Each number is 50 + 10 x the weight over its row's rms, rounded and kept within 0 to 99. Layers, rows and columns count from 0. The size before them is the row's rms in percent of the matrix's.

# down: layer 6 MLP down (transposed), 1792x448, rms 0.0769, rows 138-168, columns 0-111
# up: layer 6 MLP up, 1792x448, rms 0.0808, rows 139-169, columns 0-111
down138 108:56 53 46 47 63 40 40 38 60 52 59 42 55 51 40 28 44 57 79 53 56 39 55 64 41 31 46 48 66 45 49 54 55 45 45 46 41 23 53 42 47 37 56 60 64 40 43 52 60 44 50 22 41 50 41 47 71 68 51 59 53 57 38 74 50 67 53 50 66 53 44 45 49 56 37 49 45 34 55 61 33 60 44 43 46 52 42 45 50 64 37 39 42 35 32 41 61 45 36 60 70 65 37 43 46 37 62 54 64 50 53 58
up139 107:54 38 32 63 44 44 45 56 36 58 43 70 51 59 52 37 56 48 46 52 53 62 51 48 45 48 56 61 59 71 52 73 52 41 67 58 50 61 63 49 38 36 54 64 62 34 32 48 48 55 43 44 50 40 54 28 36 50 46 55 52 52 47 62 40 47 60 49 41 64 56 34 60 45 46 68 38 54 52 56 62 38 57 50 38 43 40 52 57 50 42 50 38 47 54 21 49 46 53 62 32 51 43 54 70 64 59 26 44 67 53 49
down139 105:37 58 66 47 69 59 41 52 37 57 46 52 41 50 47 45 58 67 53 23 49 40 53 52 28 47 45 44 53 54 57 37 47 37 57 51 58 52 51 35 41 81 58 51 58 35 47 51 47 37 53 45 40 49 51 44 59 56 41 50 47 43 48 59 57 65 42 33 47 52 58 69 57 49 56 56 40 61 62 46 41 29 50 46 44 47 76 43 41 54 58 52 46 54 63 56 57 59 40 28 46 63 57 50 39 48 45 57 58 51 44 25
up140 094:52 42 45 69 52 69 49 42 47 39 41 44 51 33 54 62 59 57 53 26 51 50 51 42 39 39 59 53 36 65 60 54 56 39 59 41 45 29 55 51 52 37 50 43 55 28 65 45 49 49 56 44 55 42 45 45 29 46 52 59 46 40 55 52 65 37 57 36 30 68 57 51 44 53 62 44 47 55 47 40 39 46 55 45 57 67 55 39 56 52 47 66 68 40 59 38 49 42 54 31 38 36 38 55 54 58 39 52 56 51 60 66
down140 098:39 59 41 52 31 70 63 62 43 48 69 51 63 42 59 50 56 48 68 41 58 59 50 32 49 46 46 50 58 41 54 44 31 44 37 58 56 58 53 43 51 35 53 51 58 54 40 50 63 43 42 29 58 54 69 50 61 50 45 54 31 66 37 53 47 39 46 49 46 41 52 48 68 55 57 71 56 44 60 64 38 56 45 44 63 54 69 28 32 39 36 47 48 32 47 48 65 55 53 38 37 29 65 44 45 54 50 54 38 67 48 53
up141 103:67 47 45 46 52 48 45 47 51 61 38 53 54 42 58 56 49 51 46 40 55 59 58 45 63 36 54 58 62 38 66 61 48 44 46 38 47 40 45 51 69 54 44 60 52 46 41 54 51 39 50 39 46 59 54 46 56 55 41 53 52 46 48 46 46 63 60 46 35 52 54 37 53 54 73 51 54 44 55 51 38 45 50 48 51 33 35 52 49 46 58 47 45 52 35 54 47 31 43 58 44 60 30 50 55 54 62 70 44 58 46 44
down141 099:66 54 57 49 53 48 43 54 59 59 39 36 43 48 70 61 29 48 28 58 39 44 52 52 54 47 46 63 62 47 49 36 42 68 55 51 60 61 57 62 42 43 45 40 65 46 41 43 42 59 65 35 59 39 48 53 47 53 42 44 52 60 52 51 52 52 56 41 50 52 43 64 28 45 44 51 55 35 54 47 51 54 57 56 57 32 57 42 60 60 31 40 39 57 58 44 47 32 30 59 19 51 43 45 56 31 48 40 34 39 46 64
up142 094:63 55 32 50 80 56 64 41 50 47 52 54 39 51 52 36 45 58 43 52 73 51 69 60 42 54 52 43 65 33 40 54 57 55 52 39 60 52 49 56 59 30 45 47 30 36 48 46 56 27 52 39 50 50 48 59 48 46 62 51 44 31 45 42 39 49 60 60 58 62 58 46 53 52 81 40 53 41 49 57 50 51 50 52 48 42 47 43 41 50 75 48 35 52 55 29 36 48 46 42 35 58 55 77 70 56 49 53 54 58 49 56
down142 094:33 54 62 47 26 49 42 63 36 45 51 37 65 55 54 62 52 48 40 55 47 57 51 43 51 53 48 37 49 57 34 51 50 45 65 54 56 56 48 59 55 42 41 49 50 52 42 36 49 38 52 53 29 54 59 46 63 50 53 40 50 51 32 35 54 62 62 44 61 67 31 49 39 33 37 49 26 37 53 35 68 50 41 50 55 45 39 41 50 48 51 55 43 56 51 47 54 37 45 46 65 52 52 56 47 66 48 53 60 50 50 49
up143 104:52 55 54 51 33 58 44 66 56 52 54 60 58 55 57 48 65 44 50 45 49 42 47 68 39 48 45 57 45 45 43 50 72 57 55 45 35 46 63 57 55 46 48 28 58 51 45 47 40 61 58 66 67 44 44 63 54 38 48 49 61 56 43 57 65 37 68 56 42 49 59 75 35 32 57 63 48 35 57 39 42 70 42 53 61 54 31 50 49 41 59 49 49 45 49 60 40 41 53 60 55 38 51 50 45 55 47 62 60 59 58 55
down143 100:42 70 46 41 48 60 55 28 43 35 55 56 70 56 58 31 58 32 54 68 54 56 39 56 76 45 63 54 64 54 47 50 45 58 36 62 45 53 35 59 65 50 32 55 58 60 59 57 44 44 45 41 50 74 50 45 55 52 44 59 44 50 44 51 54 44 47 37 40 75 69 52 61 45 57 54 50 51 53 47 52 52 46 60 61 58 59 61 53 57 53 55 53 63 35 58 43 62 49 52 66 48 46 48 61 32 52 60 36 46 35 58
up144 122:63 29 36 50 39 44 40 33 51 60 48 50 36 38 49 40 45 40 61 37 40 47 45 46 43 51 42 47 66 31 52 44 55 47 54 47 72 19 49 62 40 65 34 48 53 45 43 70 63 52 53 51 64 50 62 49 62 48 49 47 49 60 45 65 47 54 54 56 55 49 64 59 35 42 46 51 45 41 41 42 33 40 48 51 53 50 37 48 37 33 46 53 31 53 51 70 45 57 53 46 42 50 51 52 66 50 49 56 49 48 45 50
down144 110:60 74 58 60 38 49 56 61 58 63 50 53 66 37 34 53 48 40 50 41 61 52 43 44 63 48 38 45 52 60 45 37 39 53 47 55 34 62 34 33 61 50 46 68 56 52 43 62 34 41 53 61 42 47 44 40 65 55 33 34 45 61 41 49 49 48 58 55 26 37 44 56 48 60 40 45 62 62 62 62 53 52 57 51 50 44 55 58 55 61 69 53 56 59 37 47 45 39 76 51 48 57 58 46 65 33 53 41 56 48 54 35
up145 103:56 47 39 68 53 46 50 57 41 45 36 39 53 49 51 51 41 48 60 48 23 58 51 59 40 42 54 56 59 37 51 53 47 56 40 66 64 35 33 51 43 54 44 62 51 26 38 39 48 44 44 60 55 60 33 55 56 53 50 41 51 59 64 60 47 57 47 59 42 41 54 39 57 50 54 47 43 46 54 62 63 49 54 54 55 61 48 43 57 47 56 53 66 42 41 49 42 65 51 57 60 62 45 34 66 50 57 34 55 39 51 48
down145 103:48 29 40 62 51 44 50 37 62 63 60 41 61 48 58 55 56 59 55 32 45 51 50 55 45 41 58 78 41 40 55 53 43 59 66 48 43 50 57 48 53 53 59 51 35 59 52 50 70 50 46 55 44 59 53 51 39 37 43 68 34 45 49 37 56 68 55 69 47 50 49 48 59 44 56 49 52 45 53 23 40 68 50 40 41 41 43 45 36 39 27 60 58 51 62 39 36 54 57 58 42 44 36 51 51 65 73 44 30 45 62 59
up146 102:55 58 43 63 41 53 66 42 38 41 51 48 59 72 59 49 45 39 59 68 47 39 65 42 62 60 54 47 45 60 46 43 41 56 63 53 66 46 47 57 52 51 60 44 41 63 35 56 59 53 50 55 52 51 45 59 43 32 54 49 33 58 46 57 50 39 69 53 64 57 44 50 62 46 64 56 35 21 46 68 69 47 56 44 51 63 46 63 54 65 49 40 47 44 58 54 75 43 48 31 41 69 37 57 51 33 62 66 35 56 49 52
down146 103:49 73 52 62 42 36 60 82 37 45 47 59 55 46 60 29 40 43 35 37 40 37 40 54 41 38 65 43 52 55 49 49 55 57 50 52 47 57 52 42 39 49 39 48 46 47 60 45 56 50 43 55 42 63 50 32 58 42 67 40 48 52 35 46 51 57 32 47 40 60 30 48 54 58 55 44 64 46 55 43 56 52 38 55 58 56 46 46 51 51 62 45 38 45 32 58 47 52 49 47 53 61 50 38 54 60 46 46 60 44 59 39
up147 096:53 32 39 58 47 43 52 61 28 59 71 30 36 66 33 62 43 50 37 55 46 47 55 64 47 57 47 75 56 42 48 52 57 53 39 56 53 43 58 59 61 51 42 48 61 49 56 40 45 68 59 59 54 38 45 48 54 69 38 54 35 52 46 46 76 43 46 34 51 44 46 56 40 65 38 60 52 40 46 38 55 52 30 60 47 53 47 55 50 50 73 77 49 30 48 63 40 32 55 56 53 63 61 58 43 42 50 41 51 34 48 41
down147 099:56 51 59 61 46 61 53 37 66 62 65 66 60 63 50 64 34 49 43 45 49 56 57 29 43 41 57 40 51 60 69 51 48 36 62 41 44 75 50 60 53 31 63 36 49 48 53 58 53 32 35 67 49 67 46 59 61 44 45 35 74 56 68 38 59 69 49 49 48 57 61 37 46 30 68 46 59 51 65 55 40 42 55 48 65 68 45 68 52 54 36 47 54 47 45 56 42 46 44 40 27 65 51 46 72 53 42 56 46 49 49 52
up148 112:68 52 42 32 58 53 61 52 31 44 58 51 41 70 48 40 48 54 45 44 50 50 50 47 53 25 32 38 28 38 35 63 61 45 51 57 59 59 51 51 32 51 49 50 61 55 33 60 63 46 56 59 62 45 51 59 53 36 74 61 33 52 36 38 54 36 61 44 41 57 35 54 63 60 65 64 40 49 31 70 43 50 54 53 41 56 47 58 46 54 55 61 68 41 52 62 46 52 48 34 44 65 61 54 46 57 34 39 43 49 60 47
down148 109:33 45 50 46 43 58 76 54 38 41 50 76 44 51 50 57 40 53 46 60 54 33 32 43 49 41 60 48 53 56 68 47 45 60 27 46 56 53 57 61 51 67 59 46 50 60 51 41 49 60 40 51 33 39 65 56 78 54 58 63 39 64 59 47 37 44 53 69 64 59 38 35 28 38 51 50 52 47 67 40 57 25 47 60 40 38 46 50 56 52 66 47 46 47 32 38 47 62 48 56 55 65 35 50 36 60 53 49 52 44 44 69
up149 108:41 55 57 45 43 44 44 42 57 45 41 55 53 58 40 56 51 49 42 44 44 45 58 49 61 50 47 37 54 51 55 52 60 60 41 53 36 74 50 57 49 46 57 59 54 40 69 57 52 55 68 42 43 42 48 56 44 51 40 41 33 47 73 44 47 34 48 54 56 43 55 47 62 51 49 39 65 43 57 60 42 47 58 42 48 52 50 33 61 34 56 45 59 60 41 56 39 48 67 41 55 51 46 34 58 46 38 36 61 44 36 52
down149 094:50 69 51 43 36 47 59 39 42 36 41 41 34 55 52 48 33 42 38 56 37 57 72 54 37 36 55 54 59 53 44 38 44 60 56 48 71 55 50 37 43 50 56 44 68 50 49 54 50 39 42 23 48 61 55 59 63 55 34 54 59 54 55 38 46 40 55 54 51 42 38 63 47 44 60 38 44 35 52 53 36 56 65 46 36 52 66 40 28 63 53 42 55 58 33 34 47 65 47 39 49 73 66 51 52 57 47 37 40 52 56 46
up150 096:53 53 52 59 36 61 62 62 57 56 56 42 60 42 52 57 72 49 52 54 43 41 45 54 41 57 45 40 29 44 57 39 62 63 60 68 36 49 48 44 49 46 75 45 41 49 59 32 49 37 51 46 51 64 55 58 58 47 60 40 59 31 43 56 56 45 43 49 57 54 41 54 56 37 41 51 37 61 53 59 32 56 53 55 31 55 44 56 48 48 70 59 49 62 46 39 27 57 50 54 51 49 53 65 58 62 57 59 32 54 69 39
down150 099:56 47 58 57 67 45 62 52 59 56 42 49 45 47 55 46 46 56 55 38 67 52 44 38 54 38 58 49 70 46 44 62 42 58 55 77 56 51 44 33 39 41 55 29 58 61 55 61 52 44 60 59 40 56 70 34 48 51 35 67 37 50 63 54 45 49 62 46 66 49 57 46 48 60 51 42 57 37 52 54 41 77 41 52 45 43 82 38 54 54 41 54 59 54 63 65 35 38 51 56 52 51 54 43 52 46 67 41 54 37 38 54
up151 102:37 35 32 50 51 50 50 55 43 55 59 46 66 45 51 45 31 33 37 62 39 53 45 53 67 36 37 58 45 41 54 45 46 51 59 55 61 48 43 53 34 53 63 53 52 54 52 66 53 30 48 64 56 34 58 31 51 53 48 39 62 40 46 56 58 49 65 57 48 51 67 39 47 74 49 67 48 71 49 58 31 64 41 63 52 52 47 45 54 46 42 58 46 45 48 29 39 67 67 52 50 42 56 42 59 53 49 44 70 37 59 60
down151 103:42 50 55 36 74 50 57 55 53 50 52 51 54 38 47 45 62 36 46 35 66 55 50 44 58 37 52 63 37 42 32 46 45 60 66 72 48 53 39 44 58 61 50 56 57 36 62 53 47 37 43 54 61 54 52 36 50 48 48 22 34 62 46 61 63 60 53 61 48 48 48 51 48 60 47 37 50 64 71 65 59 47 55 36 44 52 51 69 53 54 49 51 46 52 57 56 50 57 55 40 46 49 62 61 42 42 35 52 55 53 48 57
up152 109:57 48 45 53 39 48 49 58 44 38 57 49 24 29 56 63 44 57 31 48 55 65 45 55 39 58 59 38 49 44 49 42 55 53 55 58 54 53 64 50 49 50 44 31 60 57 39 37 41 56 40 44 43 59 42 54 45 56 47 54 56 62 37 50 37 37 52 47 46 38 51 30 46 30 47 43 57 51 50 31 43 40 61 57 41 42 31 51 66 37 35 65 50 48 55 44 53 50 66 68 66 38 71 54 57 34 43 35 46 56 39 43
down152 100:60 60 62 52 39 41 60 58 37 57 51 49 48 58 59 45 53 57 35 41 55 52 59 44 54 63 45 54 61 36 34 50 53 51 61 58 61 52 47 55 50 57 36 49 49 37 39 52 25 45 35 42 50 50 62 56 58 49 47 48 40 39 35 45 50 36 52 39 47 60 69 41 56 47 40 45 43 57 57 39 51 41 43 51 73 49 46 53 51 65 57 53 52 50 70 51 53 75 46 51 56 46 45 44 48 41 46 47 52 53 60 46
up153 117:50 58 45 35 47 45 48 39 42 65 54 57 58 39 56 67 45 43 41 61 58 49 46 51 43 51 56 54 40 32 32 49 59 41 53 32 55 32 42 55 51 54 36 48 43 64 51 46 70 37 37 43 56 50 39 61 41 34 38 55 56 53 52 51 52 52 67 53 55 27 60 45 61 50 48 51 45 51 60 36 50 46 41 55 67 56 46 48 60 66 60 57 28 54 51 68 63 27 42 64 46 39 66 35 44 63 55 50 55 37 39 51
down153 114:48 49 54 37 45 48 46 43 41 53 34 57 34 56 62 45 62 54 50 31 80 52 50 50 41 51 40 52 44 51 56 57 56 48 28 43 41 59 52 45 48 50 59 55 45 43 42 55 48 61 24 35 65 58 68 35 56 43 65 40 48 56 54 55 40 54 54 40 52 63 59 46 47 66 39 47 46 44 56 51 59 50 56 50 71 45 58 36 44 58 50 43 57 49 49 53 60 56 49 38 47 46 65 31 58 51 53 42 42 49 49 39
up154 098:43 60 55 31 46 44 48 51 39 38 63 34 60 54 55 63 30 63 43 56 52 49 49 44 37 58 32 47 62 48 50 50 42 49 45 50 46 57 26 43 50 53 48 41 76 53 64 56 32 52 33 52 57 22 48 45 61 40 43 58 42 44 36 59 53 63 44 38 33 41 62 43 51 56 62 55 51 42 41 46 50 50 53 47 57 49 52 61 59 43 48 60 59 37 41 45 52 62 42 54 33 60 41 52 38 48 56 49 57 55 76 40
down154 093:51 51 40 46 47 68 68 52 55 56 13 44 32 49 43 42 56 50 46 39 49 59 44 46 63 58 57 60 52 34 45 44 49 45 57 51 56 59 57 37 56 55 60 41 62 50 50 62 55 47 43 75 63 54 58 38 57 52 37 56 59 49 57 45 48 37 50 58 66 69 47 50 40 55 40 48 42 67 51 46 59 46 57 43 51 50 62 67 43 42 48 39 43 60 48 67 50 48 52 46 49 53 40 28 57 46 36 60 49 52 31 48
up155 101:41 22 47 45 68 62 48 59 57 60 45 50 49 54 65 47 60 40 58 27 49 52 48 38 45 50 37 51 34 41 62 54 51 56 55 37 51 43 58 58 29 68 52 45 41 41 58 79 49 37 33 29 48 56 46 50 50 54 66 57 51 60 64 57 39 35 49 35 38 41 56 52 52 63 55 63 62 54 44 66 50 53 31 53 42 43 32 62 37 51 54 47 60 40 46 36 65 45 59 45 45 51 57 50 73 45 53 54 40 39 39 46
down155 100:39 37 43 34 47 37 52 48 39 53 53 51 49 59 49 51 54 52 49 55 30 40 53 50 47 60 58 49 55 47 46 52 46 29 66 67 49 47 55 65 40 64 53 55 51 58 66 54 40 64 53 49 52 47 40 39 53 69 78 57 45 33 40 45 52 46 49 50 57 60 33 53 53 55 57 73 59 56 47 75 46 52 60 46 64 43 70 49 45 41 53 50 34 54 34 65 55 52 54 53 47 63 39 38 40 44 50 41 41 66 46 70
up156 113:57 48 47 51 48 61 63 57 52 35 49 56 67 43 39 72 50 56 60 43 35 37 54 60 38 47 48 58 55 42 64 46 43 35 65 42 40 56 43 60 40 59 35 50 54 54 70 54 47 40 55 35 53 54 46 50 44 54 51 48 46 57 67 64 44 62 80 54 40 63 43 62 63 50 51 58 66 44 71 44 52 39 61 66 40 58 47 67 69 56 40 42 64 62 45 35 67 38 55 52 51 66 52 47 61 55 61 57 47 57 51 42
down156 097:36 67 42 63 59 42 47 68 53 41 48 52 45 57 52 51 49 67 50 55 50 43 40 59 39 47 69 53 39 57 49 54 45 54 39 44 53 48 40 57 60 34 45 39 53 49 48 51 39 42 41 44 50 41 63 38 58 48 46 66 52 48 51 36 45 46 80 43 52 40 38 55 62 47 52 48 52 60 56 61 54 51 54 56 27 49 52 56 46 47 56 31 57 41 57 28 49 45 72 34 47 36 43 65 37 42 60 58 36 61 29 59
up157 098:37 46 48 50 68 56 62 63 60 48 72 48 42 51 51 38 45 37 43 55 57 74 60 52 61 42 42 48 56 42 49 60 61 65 42 43 54 43 43 52 45 52 47 49 45 62 46 59 47 58 51 47 53 47 50 46 58 55 65 56 61 45 47 67 52 55 34 42 62 51 55 45 55 51 61 53 56 41 73 46 44 54 48 59 28 60 38 40 58 55 60 45 37 44 51 61 25 60 30 35 62 58 60 58 51 41 72 55 49 57 44 52
down157 100:51 45 58 62 51 43 64 41 36 55 39 50 45 61 54 46 53 55 30 42 46 40 54 53 46 57 61 49 61 29 49 53 53 48 60 42 51 58 46 39 48 36 48 42 62 58 56 52 34 47 50 63 64 54 32 45 53 52 56 56 48 57 60 56 49 51 44 38 56 55 38 53 63 65 38 44 48 59 65 47 42 59 50 25 42 60 54 45 67 53 66 57 63 49 66 54 52 40 63 58 40 41 50 46 33 66 41 45 51 62 38 39
up158 107:42 65 57 41 39 48 52 50 56 47 40 47 53 38 48 61 36 49 57 40 57 41 61 62 48 50 58 53 57 62 48 56 58 54 64 41 44 67 38 56 51 47 37 37 42 45 43 28 53 64 37 39 34 54 42 52 58 45 49 61 45 35 49 28 60 39 28 39 38 37 43 47 63 48 52 51 33 60 54 45 44 42 36 48 42 45 36 38 36 45 39 40 40 60 73 54 45 33 64 34 60 49 40 66 49 68 44 56 33 52 46 48
down158 103:68 47 64 61 45 57 48 42 53 42 50 38 50 58 41 43 51 57 52 54 54 48 56 49 53 48 54 51 36 68 59 63 50 60 40 45 43 49 53 60 65 41 54 45 57 61 46 44 65 54 59 34 38 67 46 38 63 62 53 47 40 43 59 63 49 55 67 63 70 59 43 63 42 34 59 51 57 65 43 41 47 54 64 65 63 64 61 49 35 50 64 52 56 56 46 40 61 30 38 54 36 51 52 50 41 48 66 41 55 40 49 38
up159 102:67 50 53 35 39 43 42 54 48 32 42 60 57 59 42 59 59 40 36 57 44 56 65 57 56 31 68 57 49 50 56 55 50 45 55 43 48 50 54 53 71 66 43 44 48 48 47 42 56 50 40 39 69 68 44 43 60 47 51 55 42 60 59 49 57 51 57 47 37 62 53 40 60 39 58 43 50 57 52 34 48 56 49 34 43 42 57 46 50 53 73 70 38 54 73 51 40 47 47 56 38 47 59 37 62 42 47 40 36 47 84 46
down159 107:49 62 52 46 40 55 31 69 60 44 46 45 54 39 25 47 69 37 57 54 60 44 44 60 56 64 50 28 42 39 39 46 49 40 44 44 72 72 60 57 51 52 62 41 41 70 67 22 38 52 59 49 57 36 58 47 52 41 55 61 47 48 41 53 57 35 51 50 50 47 35 40 61 45 30 49 48 38 62 46 66 63 45 39 69 55 56 56 63 63 48 51 57 49 61 55 54 57 40 51 56 42 51 48 56 47 47 43 38 50 70 46
up160 086:57 50 34 65 44 55 38 47 51 54 40 66 34 41 56 40 57 55 67 43 52 26 60 59 61 47 54 41 45 39 46 60 46 47 68 55 50 45 58 60 41 63 59 49 36 37 48 64 53 52 42 54 56 53 58 51 41 32 29 36 46 55 36 43 42 71 48 53 49 59 48 62 58 66 38 57 53 55 44 73 37 56 52 54 65 50 52 55 40 32 53 40 52 26 50 54 44 70 46 58 52 54 57 68 47 58 67 75 54 38 42 49
down160 086:56 44 58 49 49 31 45 53 52 47 61 48 48 55 58 41 32 51 45 59 60 54 45 58 35 51 58 53 41 59 30 54 41 44 47 35 54 45 28 52 50 63 56 43 52 50 66 43 42 39 64 43 51 47 43 50 46 50 57 58 48 50 47 60 49 55 61 49 44 51 54 38 64 36 53 26 62 63 52 60 65 31 41 70 52 60 66 54 49 63 58 62 62 52 61 58 61 49 66 53 49 66 55 53 60 62 50 58 54 22 59 66
up161 085:42 53 30 52 41 54 39 52 62 45 55 64 47 49 32 43 50 63 54 52 53 57 64 56 44 56 38 57 77 34 59 52 55 65 37 46 50 55 45 56 53 43 57 63 36 55 49 38 66 58 58 36 51 54 62 63 55 36 47 46 44 44 37 62 53 44 37 51 55 54 62 53 80 59 49 62 47 60 50 36 44 43 44 46 60 27 58 40 37 74 59 48 59 58 60 47 66 68 39 64 42 48 70 47 51 33 46 63 57 36 67 59
down161 094:68 72 62 56 50 33 43 43 53 34 50 34 67 58 55 50 49 39 55 54 60 62 47 51 57 60 56 52 62 58 61 66 53 58 47 41 38 41 43 35 58 53 40 49 72 41 53 53 40 33 63 44 50 57 63 47 63 56 35 41 55 57 49 41 54 55 30 37 65 42 52 61 67 49 54 63 50 57 43 50 25 47 54 75 50 61 36 51 48 70 47 47 42 55 47 56 63 37 61 48 46 54 56 45 52 67 40 58 55 45 40 39
up162 104:58 44 55 77 32 52 60 63 37 48 32 67 59 64 30 57 63 28 46 62 54 46 40 59 52 59 44 45 56 39 49 36 55 45 53 77 42 44 51 53 50 49 51 31 39 43 39 45 51 63 46 55 62 57 44 43 53 44 50 60 49 56 49 54 58 60 57 72 49 59 48 51 58 45 49 39 56 46 63 48 35 40 69 61 67 43 52 52 56 54 53 58 52 53 55 51 55 48 50 55 60 37 41 49 76 42 46 64 45 51 54 38
down162 106:43 46 47 64 31 55 55 39 52 49 54 46 65 53 54 44 55 50 60 55 76 57 56 52 73 46 49 35 55 39 61 40 47 37 44 55 48 64 57 43 35 45 62 78 35 58 31 64 43 33 47 52 77 49 69 48 42 45 49 46 50 27 60 60 45 30 57 45 58 50 48 51 51 41 48 38 53 53 44 49 53 51 43 43 61 64 48 53 51 49 36 62 44 57 52 55 73 38 52 51 47 38 54 57 45 47 59 60 49 47 37 42
up163 131:46 54 60 72 43 60 32 66 30 43 45 48 41 51 44 72 51 45 55 60 57 31 48 42 49 45 61 46 48 59 64 59 67 36 40 61 69 48 57 63 51 40 62 32 61 37 65 57 57 59 64 70 35 50 72 52 55 40 34 29 48 44 46 44 50 43 38 39 40 52 53 59 55 40 57 43 42 46 59 42 43 66 48 47 51 51 51 51 42 54 54 33 54 40 37 45 34 39 50 55 46 41 59 44 52 44 56 57 34 60 48 37
down163 104:45 52 53 54 73 53 35 44 75 49 42 45 40 49 42 56 47 45 47 50 52 52 52 46 54 34 67 59 52 44 48 46 44 31 30 44 33 77 47 46 58 57 53 49 50 61 51 64 21 64 48 43 63 43 40 43 56 51 32 57 45 57 67 54 57 45 57 52 74 44 47 51 62 50 53 50 70 47 52 57 47 56 38 52 27 30 57 55 71 50 44 50 47 51 60 53 25 51 61 51 65 52 42 44 43 52 54 54 54 51 36 36
up164 101:46 55 72 65 41 65 43 39 49 49 29 37 51 32 48 50 42 50 23 43 58 69 46 49 50 61 48 57 56 66 57 64 67 42 38 45 53 57 29 51 51 56 50 39 69 49 32 47 52 59 42 58 62 64 40 32 57 32 48 43 52 61 48 55 54 49 55 45 63 48 57 56 46 39 49 65 50 57 37 49 46 42 50 57 48 45 54 53 34 68 47 49 42 58 51 35 49 54 46 64 56 44 42 38 37 46 46 52 48 47 64 53
down164 101:31 57 66 59 48 55 55 60 41 45 63 50 48 46 37 37 39 52 59 45 51 57 41 51 46 54 61 68 62 40 61 50 62 65 44 56 56 58 43 46 57 45 38 33 50 41 33 49 59 33 52 52 37 33 58 50 55 31 52 63 64 38 58 51 41 47 39 35 48 56 52 52 43 65 44 55 57 26 52 47 53 39 60 36 39 54 42 56 41 32 54 38 41 63 41 53 46 63 56 49 42 50 53 49 56 62 55 56 58 55 46 61
up165 093:67 26 45 39 35 45 49 53 55 34 63 60 55 36 26 55 53 39 34 55 42 67 39 70 58 60 32 60 59 49 67 40 45 59 53 49 60 36 56 43 50 39 52 39 57 56 61 64 31 41 60 25 75 51 56 54 63 59 40 43 43 50 34 67 67 41 50 50 46 53 57 53 47 53 48 43 54 44 58 71 58 54 34 54 49 35 40 68 66 50 65 56 52 51 34 42 60 48 60 44 55 55 56 46 64 35 53 67 41 55 62 58
down165 093:38 64 37 45 59 59 57 37 62 62 45 51 45 45 42 60 59 33 43 26 62 31 60 46 72 69 23 50 45 43 51 46 56 57 62 53 54 44 46 65 57 56 53 58 42 44 54 51 29 48 51 63 58 39 42 31 40 54 44 41 52 61 68 61 34 51 63 53 59 45 54 63 50 34 47 49 47 51 71 55 33 36 49 31 41 45 48 66 48 61 52 40 48 40 42 55 43 50 56 38 49 59 42 41 44 52 65 44 49 56 73 41
up166 099:41 49 55 48 52 43 39 44 46 60 40 32 59 46 44 51 52 43 39 53 57 51 68 45 59 49 57 36 38 33 64 31 46 49 68 62 59 48 49 49 59 60 64 48 44 48 63 61 53 35 40 55 38 36 42 37 56 59 55 57 48 40 50 46 39 53 54 43 48 58 68 59 53 46 39 56 75 69 22 36 43 56 62 37 45 50 38 46 64 37 60 63 72 46 38 36 38 36 38 45 70 35 34 69 44 50 47 62 49 28 59 26
down166 104:47 52 44 53 60 65 27 60 66 58 53 61 62 33 48 46 53 52 52 51 46 60 68 52 39 45 65 34 53 31 56 54 57 42 32 56 60 56 42 39 47 51 36 38 57 45 43 55 49 59 59 44 44 56 45 55 26 57 68 48 45 51 73 47 42 38 75 41 35 53 35 61 51 43 51 55 37 35 46 46 45 47 46 54 71 40 69 51 34 50 41 50 63 56 58 39 55 45 47 45 52 41 65 55 59 53 66 61 53 43 63 46
up167 122:52 53 51 43 42 35 44 43 38 53 55 48 49 56 54 40 37 60 40 57 40 51 54 59 56 34 34 62 51 40 44 49 63 38 48 65 56 40 36 46 37 48 25 34 46 66 69 29 38 61 46 54 27 53 43 46 42 66 63 60 57 58 46 45 32 37 43 50 42 59 47 67 48 48 42 74 45 56 64 47 49 45 48 60 53 50 62 44 48 48 54 56 43 49 50 60 64 43 46 58 55 48 60 45 62 49 40 51 68 40 53 57
down167 143:42 50 56 74 61 51 59 55 44 46 60 49 61 46 45 66 41 39 45 40 63 70 57 32 67 44 57 41 72 45 34 62 59 54 53 52 49 44 72 42 48 63 40 66 39 59 34 49 50 44 44 57 51 53 50 52 33 54 46 53 46 41 26 57 40 60 52 58 58 54 43 54 44 41 57 32 36 55 44 63 53 65 31 54 52 61 38 57 64 42 46 40 58 63 40 47 41 28 47 51 47 40 43 45 49 32 55 57 47 47 53 68
up168 080:35 47 52 49 39 62 39 55 61 39 46 51 60 62 60 45 40 33 33 47 44 48 53 48 54 42 71 66 48 38 54 66 46 42 59 72 42 53 57 38 41 49 45 46 42 50 44 61 45 56 42 41 46 37 41 46 57 36 39 62 52 52 51 32 78 44 56 47 48 50 57 31 64 63 57 40 42 40 50 54 51 44 48 43 46 50 47 58 38 62 53 43 52 47 60 74 48 48 31 59 43 48 53 54 60 38 71 53 46 57 67 59
down168 087:58 50 57 50 57 50 46 64 51 48 54 28 54 32 48 58 51 52 48 38 54 61 60 57 61 42 42 51 49 51 45 44 59 54 56 50 40 46 54 45 50 48 35 41 52 53 61 42 51 59 53 40 59 47 36 47 44 42 47 60 52 60 56 48 56 56 48 58 48 32 52 62 61 32 33 58 36 45 35 63 53 35 57 59 61 59 27 37 56 48 59 46 75 57 58 56 73 49 44 45 46 55 54 31 34 74 57 53 56 42 41 56
up169 074:57 60 48 53 46 54 56 45 26 58 60 45 52 41 46 45 54 45 57 54 49 45 53 39 31 61 56 50 42 46 46 45 66 46 71 37 69 48 56 58 65 34 54 30 44 36 49 61 66 46 30 53 53 57 21 35 49 45 64 62 53 59 48 64 35 44 41 50 45 48 68 36 36 52 52 37 56 42 66 47 50 40 49 57 72 36 60 60 35 52 63 34 58 57 60 53 48 53 44 60 56 57 44 51 66 37 58 51 53 53 40 41